Weights of a small GPT-style language model, trained from scratch on English Wikipedia.
Architecture: rotary positions, no biases in attention or MLP, untied embeddings, normalized queries and keys.
Training: a variant of SOAP for these matrices, 173M tokens, 2642 steps.
Each number is 128 + 32 x the weight over its row's rms, rounded and kept within 0 to 255. Layers, rows and columns count from 0. Numbers have three digits each. The size before them is the row's rms in percent of the matrix's.

# up: layer 3 MLP up, 640x160, rms 0.11, rows 513-538, columns 80-159
# down: layer 3 MLP down (transposed), 640x160, rms 0.101, rows 513-537, columns 80-159
# gate: layer 3 MLP gate, 640x160, rms 0.112, rows 514-538, columns 80-159
up513 099:192123104086118147157130156107119126136194097079174076122151132137112132128167172203167165125125084108146136099122157134164061110187163162138102187117089096175109142151134139130203108098057110142092112123139135101129113151100133103103106163
down513 101:160121135105129134103138056157089143095146090090100128127131153113086063146167081153117141149133159109145213147160150093100110112165125063088094141129124117166217147148112159091095107139113213124209108118166119161134132170128075130152124122
gate514 101:139125119102126105106163195149113094156166148155088141139133108184133102082135105130175169168153082133076123082124180128178197148089127107121102099152106116104182085105146188134139097091133108096148117160081171143122049129176106151160098119
up514 104:042122188169113156102125148136112129170118102129076133117136112160105116091148135072118121085115115152148176195125090095116196070076085134114105139156121115086179073099108169154137112133194160135170123067144157137172138116174098172146147132
down514 100:094098100176091099200165128124133166134153081092121124152107185136158127135052121098126123138115155107101134131122088052187148132114154147109139077146130077142038140128104089048146136110139152157127205129114141115142124106128103118111162105
gate515 096:139144134151160146092080098153088113117149122232095141139157132095161117200138139056088096119180091178166040104119103133095133146145116123148200150122141148170157086138090082127087101110116124119155081096110115114099076138118167070110129085
up515 093:147153127174152136098087141094130143148093154148116100109146122111118120163162141141185092116095065144146106170101200164066199143171108135110123082127186091138147094157112117118106174094114119160124108166092176164127133084124127123173154108
down515 094:161099152133104108134149131144132063161164071104120166105151142125146159072074095082112113140118172106155116098181110117149163179070163108133113115156161107144153143086110165111110091135151089098121127138088074095129139134104123118136176122
gate516 098:205097143171181089108166134161128139133166165136134123110108121092129112194140145196149161180174142136111135132176138123115102133102149161155136146115063095128074153124092125134100139103180068160096126102108169141130178129122083132123189135
up516 101:202144178098093138145097122202157116139131123104108128089127100164136164149119084074077172185112119168155124129136116155110162106134182114218169125166106148123170105150095138078092187105114132139101126181140194150088157144123115111103159182
down516 107:130117129134181118107116109152134120086097169138166124098122154132086099081107138172094105106151089126114113105179114115100175121130129165083167102119137116064115135091097165124095121108158087114151106038119122191135098111120133110109093142
gate517 100:108097194177138071177168103107147112098142138113102096112126149155127168130115078146079163117099127148164140112151151172150075149087119158104131127118114153164081095186092116137146111123148102118150105132097129162145152134104151150099139087
up517 097:169140162111116151133156053097173092091121140078094145108085076082176083067060085078101141159107107085147116053203166078176132162131106104106141113124170108122148134139159121078216125115123121095148115130151167125176139062136087112160107124
down517 104:133128110144108119109119152048080141147109117137131108157115123115128129136144100089128172151173107126118182104108131107181185111078081125109136110118080115112078126089154093146154183116182104199097129144191088077202160156181086148098120095
gate518 095:172109146148084113084147091130135176090173088142121159139133103098125126149105151104157124120144193138078126102094153049170154174143119147153126086122172098152151117154108106135125188162121073137154103148131186185125159098124209107133166154
up518 095:110123077150063095142134140097094162110071123150110126102148094140153115050108164111116090116105159093127123123150152129169118210086160127100187117129155105164112150077139073114066146207176080108159083161068115131065164132094127153192113093
down518 093:090155103153109133169125159180156128166121134177181169095160123128143091132117159170130133098146100062134141157069114100106136159117120114159149074131126086182182089153113105104063150090108165141150130162113110133211172104085059202094070176
gate519 096:122175167087108123071159118115113226156200121092139130109128139114095136107177104082140126111140157140125203099089132090134125116113120110138083097158079129121108134144126132183119077198150150127112108112148079120148153172073185087169140091
up519 092:124147160138139115122117122083102141109112099115089114151066217136123119170112100116165138154233190122116154093141154109122117184130107108101071128123154071162190107105164140155148099185150137093104092133066102121173086198162176147084171158
down519 092:065033154175152126165172187110150101138160141184132112155097098108151103112173080102099119133100096109164104174092158094114147115109122181166085120118105080121139156118124148094144166120120079126133082141128191175147173092181114096195110123
gate520 101:165109110123109175127149147134151066131130082210071150148138084094134096146116159185122148106157137132183165140109144131174073103152123147137170106140119153139109129093133148103148161143156129164191116095140117148134126174150207196139180101
up520 099:199157141159166152132083136167113143107158124199178087154109192180175125148186133064154104120128130175134137112164178122167103152126120053106157091152110145100133153162088158148125170147179118123171146100124119157143134173137142139095143148
down520 100:119184107117112141131161147180135106085123138094149170045105120146124091103108166117126093123129139129032160112105143150126075082094115114133149090140130070154115050108126084130110143158160143102107148151095121134096073184104116150121120219
gate521 099:163148151212137123135140103100078126114133137103083058103133131098133097141168173152115089048125114134173117146150130130170130187158101153120071162107139153135096145100103102139121111129188095057122113120094102150109148138103127134186125171
up521 098:169091112104111153169140137116139160141133068163127080152185086096088127126108085128099188189127115114172118128112175167121140142115140167078110073153142111180103103092083131130153114148154143128160131143114138163138074134095087142105122169
down521 101:162097093084092135085113087133144070118050127109153136137153156098094141160111030112121137113143130135157100122085159144097128131150146107126109126136184111123138125152154171209173084146163079128094141171146089110138145154145113120106142102
gate522 103:145130127122103097114132118112149092091129118132168069117129121148135109086111142155121000175136096091159150174127098129188108137133106113188113125112180117086116127160148138092126154114112051166210118137175133149155158075132052160142180115
up522 092:077101125150107188126122087140198144200097109060096138135137053125128140126077126103134108183107158163128186170103152072152130082134108141127064114142156074194073143109112164178094179145098107159157113103101126138190094103106119156107080158
down522 102:174207081082133140125144077165166089096147160145099118077088149104114136160176049134151100086126132123145139104070173176128094130095197115070158158122161111186194138081109117115095124124166101141129113183124124139103163130136147158058141090
gate523 098:210170169166097107166159106148174130158129068147115142152204124076104133129142117137139163131151111122139101132130141125166137172091122089127133097109102153078062146126135138131095198085082129075158145124148116076049112193111098122152147100
up523 106:165123124095095138141155140101127137147112142078148141088091174163125167141136127142116076112133162130127120015083106130073136099109060203152130154099127162112146130060078056146137098128136200101096162080084162089128137120112198128098203138
down523 102:099139153164102116156093121145127139152161131151111089116138167174182058142115096140126149106134150097102153110147122149158112136135118151130180129103188160139112133140111194086152065162181191110125142042175119111124151187084139125120160073
gate524 102:136208083052185172145129108097119103171140130181157152141148129186117114185128120113138137117095124116111110089119121134150115126109169185091151126050091152089101160149178204167113120150196099121117124117121069134152097098095109084120119084
up524 106:087114055099057137113154162175113067131135129158157091115053144116163165116162135084152118072159117135155134149132123105152170127120202120100156114118099090106092088100142146124151103164066135067106118144097127107126103051122134143126148177
down524 097:110155109135112182160061086174155106143076070176148173165104105121158118096115149122061120100151193184127112120227136131130107115124123152101177101073074115101091178188141129152121090159141103108112166116140172150153154042080140097146141092
gate525 102:054105077142071182103176136108179129102112150153110174106199117086097151100140130175180148109105125152110150182115135104136164106123116159106142088130105149181071143134101165134109099120152224189161062114141164092147132090127074113192123155
up525 103:186121115037114122160124148089101146164163157148140162170147124145151174136109185146104136093144154125160112149109121125110106140164067142102176123202117154127138139096151051120145133130141134098093190141150140073135100136141128123136095140
down525 103:151098150091178152138136077114139167104122158158225155112128196093151161092182089173100116117114150170145184146169109155122098114121112106165159098137108139131098125123126194102146138112096077121117141110168196181079134121108085136123166113
gate526 101:170143130155142126031150125126121061152107095106172078094136119126144141148124135182151150105110100141159145153108103153149174141137120178143179125074154144118135162165154158156183109133152088121117116119154105052115130133125182203074188123
up526 101:198136125145106138102168095123164122094156180111161095151161162163188130074197145159128150138125142100148153180069145103102083113186115131149095098137091133103126148164127106172140104165163132114112190127185169129163101157105118164223114100
down526 096:098133145125151121110095143118097136083134155161107223063125119124084136114047137085132135048128114132144126124106130155200131119140094151078130118085127193143181151172145103041126142109182082130075107186095091135086107121114204119146087101
gate527 096:151106160115169132195149139130119107182159193092147115172155091087105115204089092140180104112153058162140156087124173128125128152146145121134170131130119111114138134102208158109128159132095160123035086122148159033142144133104098162114176138
up527 097:146144114135125194115117090126135120121123173108142095145151206086184159147077194121190138161158152195149087086090148127162096101212130136143166165171155131084096080118159112126108145133110093148125189131108090165176136218073158150193097122
down527 102:066086161134146097162173147089122156115152176173133094160138139096172116146112117157119116069091144083163165092107110142149111125124129108119158151108109129222149148159095096075070100138132160145152108072138131119106152155147092086068084081
gate528 103:115162063136099177187100125187123115145083146107131113100143132113151145136115064124088157180152138126155090136159135100149146170145137207164142089185139112107117111107163122123122139224140126091127120160097147144091088128083129143131129152
up528 102:155141136100195085125132102125102172200122126134148168072102078141097158136105111126113160123139082126117166065140055096206116149134123163159122167156158136125168096148152097125104114146140064203141174069106118141132123129111177116111141165
down528 097:096073173143083136114145166106117109082186093149168107143105155131131067080178102123138110118105119140119057160174145172097111107092149111139131094125163156099127100172145115055155119133132187144136116141122143160171101156127124113131133135
gate529 101:119100095087139156095118104180123084152122128137126146139130106120112106145110118141120118206104076145142128074089154111096121088171113121177130164065150149168126072169128158158205102094135169164120163111105061134182043150171100119132125200
up529 104:140114088085140071083102159193100121148147110104161130156141116148081142104144080147145138181089105136120208093103140184089095082133108069129103145123136112177044094092110129177127097143085157089123137138145135151080129109183074104112149104
down529 099:131118180114108117098115142178072075005118142156129136122122145134149086149198132104198141152114063115122151143101171137131107134116154186112177121152090137115149168079197120100138134138176147112122102129078170107195188117105133066134104120
gate530 112:135055109170067113120089124147074123116161169147127209100176126104157142115206105151161119094133116165104105164140146088151121130090134170213110159084128156133055172121116128151114086127120135125127113095108136083131117170068163086113145140
up530 101:129127094092166098116167176156184119133074088160109079117116206160084114139117101092142084134179185114128091187123122166133170134101104146065114122133066097101141120123137150144127132106148105181125161129177112172129141128100106127140124091
down530 093:108141110152184095106134140090188142156115119127143094146097166139167133143175129152154101150196130131131158084097112076121122120108190116082141159132188057183136143128110174096100118126140093112167128144151061159126182122139141117130102128
gate531 096:136174085131127126133158107149087132153202089096166155111138118102091185126155107205130131173104134067115137092142087099136083138134137129072148129075116155095109119124095116124165082145150146132186142092080128092141136115079099172116095126
up531 098:111079093160133127111133167077115073127162123125166119122159135096088133145139122158176104127069101146142179117105121144136145135063166161056116168142147135086136196057102084092149103130151204139099155110167141099156109127095176137133155116
down531 102:156088099165171150186150142101092117089105174143121106100138176193122067129096050117152102096118104137162140112104106125131137154097155165167045091102152155184137164153153134093155182164178144016117083114115147148123153123181074086135132155
gate532 101:155162108170107156076047111124128118077146105098135172182146128061092061107110115142147124124130124117195132169157162144120138109132162090113138069140097124173124119102123099151047120160170158101173140100145162110174092160179113139041143151
up532 103:100095107156096200111099109133154119071107089128128129087135110150088133102140138058149107145116151108187118138136128081118085087106105031140129117062115141132147127122099108072083155107158125120142152194111118096122128128110176168161144125
down532 101:167124110053122201126129087156104122073166135155139146088105075108111091084147067136161067138104166079200116190111160138114106121161134188160126106140098120085112179120141103108126110108152112070114129113055147110186109161113148103188053097
gate533 096:127153172141140111095105135119139121066096116075139132129165148069063117119163152132137137125122121114138137158177144106186064101100135149053125109120159133048087062183134112122117130118191108127135120102122146135130113148133097110143158097
up533 092:153058123079125131105103104157035088146157150131171149090091147086102112164116112068130080111127100138116153138102167143119140126135123061091137136083134136130092130155108121125075128086125159182194148101113108099083138125178113140085142117
down533 097:164156172094136117135088141137113150120112105119151059169144075161151156106162173147094125123129179169124070126148093181092106128165158133157134077149144087173143122126115111106155156024137214085125122110098129170162087122091161166138088169
gate534 099:076096181099162120109135165137155081098087085129113165137103170110114128185124150147092124106100128137180123055198093077137116137143122151150137168065097132112149148129031137138196084060147172136157093139119150094114095108114118119141097156
up534 100:103036108125180126165114097132071160105105149171138153156146141080123129107125086095154113076082104132134169235107129161066172146147125097075104144150098147152162102148137139140153166135131152152123175070092130101117126108178088150164121124
down534 098:139134191100157165156141157101121147077147156106123148100119132102070156168171128178087199146125126097118097061120089115185110084154181085147157094139109152116184152101115194071111164093155114131095124171135185144183130091153098091119044157
gate535 101:103138162141124113108064151098167157108165144126140146165116227134166131127092119097172119123096092147062066170081147122147148141081123135155159071115161123192119114154110151134148155117174170120140157196119160071146097097093051117134059137
up535 105:125092145104077089087110136128189100136078114140122056091060116151177151148180059140133133173099092127128146095146129117115129065077153139147126117119146086088168151166185173176174098119109135100135178101166137094111133196131124144139120164
down535 107:148139120149093047072135113127080089180158129122132154122095114151115130176127178161077193111134173146112166094142117067183120185188184127098108165133141084121147119098094111159051106117115174146093178098143056085126143192101114146133164076
gate536 100:080125141129136137119140102116189131175141184095121155091073121132123179181178193116135131120150137144129105162103127093144131078117170075156216151118119162122105088140127093092172149080127108105115184114166171156160097149093094152100121189
up536 094:182093111139112152069114133160166177108149117074143129118201131143073120053118129082175132108150140131082180135106128209100127162074153117136137074100118141189122172147089114184142136171118146142116159138149102093170094147163101065119148145
down536 093:131137143105121153105117144099058087128152138144147156107154113119202156110143056205160132095138145164133145081086111166240146145116159145175143188098128097080169119093142124132128178060139128170153100169081120089097158188139140175147150076
gate537 100:179103078130113081094115132171127191119095114145058115099109065166082138118071100140165146118145138160115120216114159118117113170139141109087145120107192187155158135076150139107160137122133139143080137148092106142174141147114065148155122175
up537 103:078123113153124121097132158186154113129154125126099169114154109125130029155138184129127125085114095101166142116093156089083135071145076183096162155134170108187114180137140089134142091112070123152155139184099120136118167074125150096127168085
down537 099:146078154136118149126152121116127147097072164144123169123143149129143070092170061121153149096178097085113130147152094137100090131138086182116117106166113178109128162125145199178175177148082105087020085145142131137088133115154167115121154113
gate538 106:087113124132123188130130125114164140129121060163139175131100106106124115146154085165108139070151160178092156190186088132157100122163124071127146123143139127117112144075121126125057090200098116126155156162126126114126172139161100157101098179
up538 101:217121102088150101098146107099172125106168139191105083131126151108140122124135162131170141107138175172146098120102131107138097158121097148099122111173168144141152120136109069141133089116078140151083157106147155115105068125165144151107142140